Each number is 200 + 20 x the weight over its row's rms, rounded and kept within 0 to 999. Layers, rows and columns count from 0. The size before them is the row's rms in percent of the matrix's.

# layer 12 MLP down (transposed), 1536x384, rms 0.061, rows 1117-1124, columns 96-191
111,223,193,196,225,206,184,185,225,172,203,191,175,159,180,165,209,207,165,198,186,200,201,199,178,197,162,190,167,181,219,189,195,211,192,192,177,202,228,186,176,233,218,214,177,196,211,193,192,230,212,181,227,229,157,172,177,177,227,189,225,200,184,196,248,265,228,201,207,205,188,206,185,230,205,208,205,188,172,223,195,186,194,187,234,210,237,175,225,214,215,177,195,188,195,192,190
104,216,214,202,190,186,190,194,205,194,203,213,192,205,191,215,181,180,217,202,239,212,229,195,227,204,193,220,194,154,178,161,228,182,194,218,180,212,184,203,216,197,193,213,221,246,155,227,265,177,216,152,215,225,199,210,196,200,201,181,189,213,187,211,220,185,198,216,184,215,182,217,191,194,220,167,225,219,202,201,210,200,201,187,197,209,223,215,212,224,239,197,192,208,201,188,231
097,211,239,180,232,239,197,188,204,219,181,193,151,205,173,194,184,180,219,187,212,162,225,204,201,201,195,232,233,222,215,221,186,190,212,209,202,215,183,200,205,218,159,167,192,219,221,168,235,229,197,239,183,233,224,187,194,207,190,205,173,238,207,174,201,228,236,197,207,189,227,191,182,195,189,209,201,197,201,204,154,221,240,211,220,186,196,211,229,228,190,241,208,172,184,196,176
101,189,207,221,188,146,196,222,220,189,195,204,213,171,191,222,209,222,209,203,195,217,247,239,173,175,201,201,179,220,205,219,191,191,192,204,150,170,160,196,227,215,210,151,156,186,228,159,198,202,191,190,209,202,203,220,207,170,153,207,186,204,218,203,209,183,197,216,189,190,228,200,196,219,178,217,206,182,206,205,193,183,183,185,209,194,189,180,226,185,222,232,214,206,205,174,178
093,204,206,178,248,183,180,206,205,216,206,175,175,147,200,177,195,169,201,175,215,195,177,180,187,216,204,193,181,211,191,201,151,209,157,208,198,198,203,185,209,218,179,233,210,185,205,214,207,164,212,208,226,183,207,205,213,193,204,192,203,233,179,217,204,207,214,188,195,188,194,172,198,180,191,198,211,182,202,205,198,235,158,203,208,178,163,222,146,244,178,177,216,234,206,221,182
099,214,184,161,200,210,198,242,169,179,193,174,176,193,203,178,195,221,191,191,189,208,190,226,163,194,176,245,225,169,207,221,178,188,199,191,218,184,167,221,198,192,187,190,208,181,231,225,257,201,170,221,219,192,221,206,252,211,177,225,198,204,198,185,183,183,204,183,195,172,203,210,217,156,191,171,183,213,172,224,219,208,200,183,181,187,175,192,211,220,194,191,210,141,221,218,181
100,220,211,202,187,210,210,186,194,205,212,207,171,220,210,204,215,219,214,176,189,210,236,202,207,212,213,179,182,181,186,213,222,222,237,199,176,178,220,192,185,183,206,172,193,207,156,182,182,175,186,184,187,168,220,213,187,205,207,195,185,225,184,196,171,183,225,169,195,231,171,221,197,165,194,132,168,198,198,224,222,202,241,215,200,191,196,165,172,166,204,223,180,199,220,233,173
095,202,222,187,218,149,169,213,224,216,194,195,201,153,218,211,207,250,173,215,191,228,180,213,190,185,204,230,223,193,190,208,229,204,197,197,196,224,213,237,173,185,204,233,201,208,206,164,229,209,212,191,196,231,205,194,208,200,196,179,214,187,173,237,225,204,156,177,217,206,203,223,190,195,192,176,184,230,166,215,218,208,212,204,200,213,198,167,214,182,213,164,173,188,210,173,180
# layer 12 MLP up, 1536x384, rms 0.115, rows 1118-1124, columns 96-191
106,218,229,217,196,200,210,239,184,210,207,157,209,248,201,209,203,204,176,222,178,197,194,208,183,196,167,209,217,188,198,232,197,173,174,181,206,219,212,223,170,136,219,199,187,168,231,215,207,189,201,191,188,184,161,196,175,182,187,219,194,212,182,203,209,205,194,199,219,174,195,219,216,216,206,206,202,206,170,190,181,193,173,253,190,208,192,204,199,235,175,223,210,209,198,147,199
094,239,201,230,184,144,180,169,234,173,203,222,190,195,210,210,208,168,213,215,185,209,172,208,215,193,221,214,210,183,173,183,198,230,187,203,206,210,220,218,225,197,215,231,190,193,154,184,167,203,218,193,229,185,181,176,176,181,226,179,195,180,178,210,206,179,161,221,212,191,168,197,202,164,188,167,225,195,189,194,217,202,217,215,194,242,212,141,200,210,201,209,177,185,197,182,188
098,178,210,196,198,208,200,220,181,237,235,211,196,218,203,207,186,185,235,170,197,174,191,208,168,207,235,163,227,210,209,189,193,213,223,181,237,168,209,227,191,179,180,223,202,210,207,220,201,217,182,198,217,193,192,165,189,226,206,179,199,200,198,202,176,177,196,204,207,198,164,204,217,167,195,214,225,199,226,209,247,190,224,201,219,200,212,175,185,190,206,178,178,191,150,177,217
088,185,218,224,171,201,222,225,175,203,232,197,201,202,241,201,193,235,178,178,183,209,196,233,207,200,235,207,201,190,223,214,205,206,233,210,213,193,205,198,211,199,193,182,214,182,185,168,192,222,177,205,161,227,211,203,208,237,212,219,179,222,177,192,215,187,196,209,199,210,205,159,219,210,186,197,200,173,224,205,218,204,205,239,218,182,243,220,185,201,192,228,192,215,192,200,237
097,212,185,222,222,174,179,173,223,228,199,203,231,203,177,210,210,188,197,213,213,201,206,224,173,196,204,175,180,206,192,203,208,174,229,199,165,174,210,178,173,194,229,219,206,193,163,191,186,196,248,177,188,196,194,175,153,181,206,186,214,199,196,175,219,181,183,196,169,199,191,217,183,209,179,235,171,205,227,202,209,192,216,218,227,229,200,188,217,219,227,208,188,216,202,223,189
099,215,175,191,216,175,187,202,217,187,199,208,245,199,200,188,207,193,216,218,218,197,172,212,190,166,144,193,185,223,205,167,161,202,165,200,205,222,214,218,186,193,210,210,202,199,197,246,192,222,216,169,181,220,188,171,204,171,179,208,196,180,220,213,184,200,199,188,206,207,207,171,203,229,213,181,209,232,183,183,196,193,166,214,206,185,215,209,238,207,205,201,178,209,221,200,173
098,209,193,220,194,207,207,175,196,212,218,222,210,189,199,190,193,195,218,190,228,231,198,207,225,200,196,212,197,179,213,212,189,208,216,199,189,166,221,197,203,187,200,170,194,202,242,177,237,184,172,185,193,199,190,190,205,150,203,197,200,215,189,197,224,181,228,182,180,243,203,188,192,190,216,192,200,183,223,196,177,215,192,218,218,218,207,227,188,188,234,185,207,177,164,198,207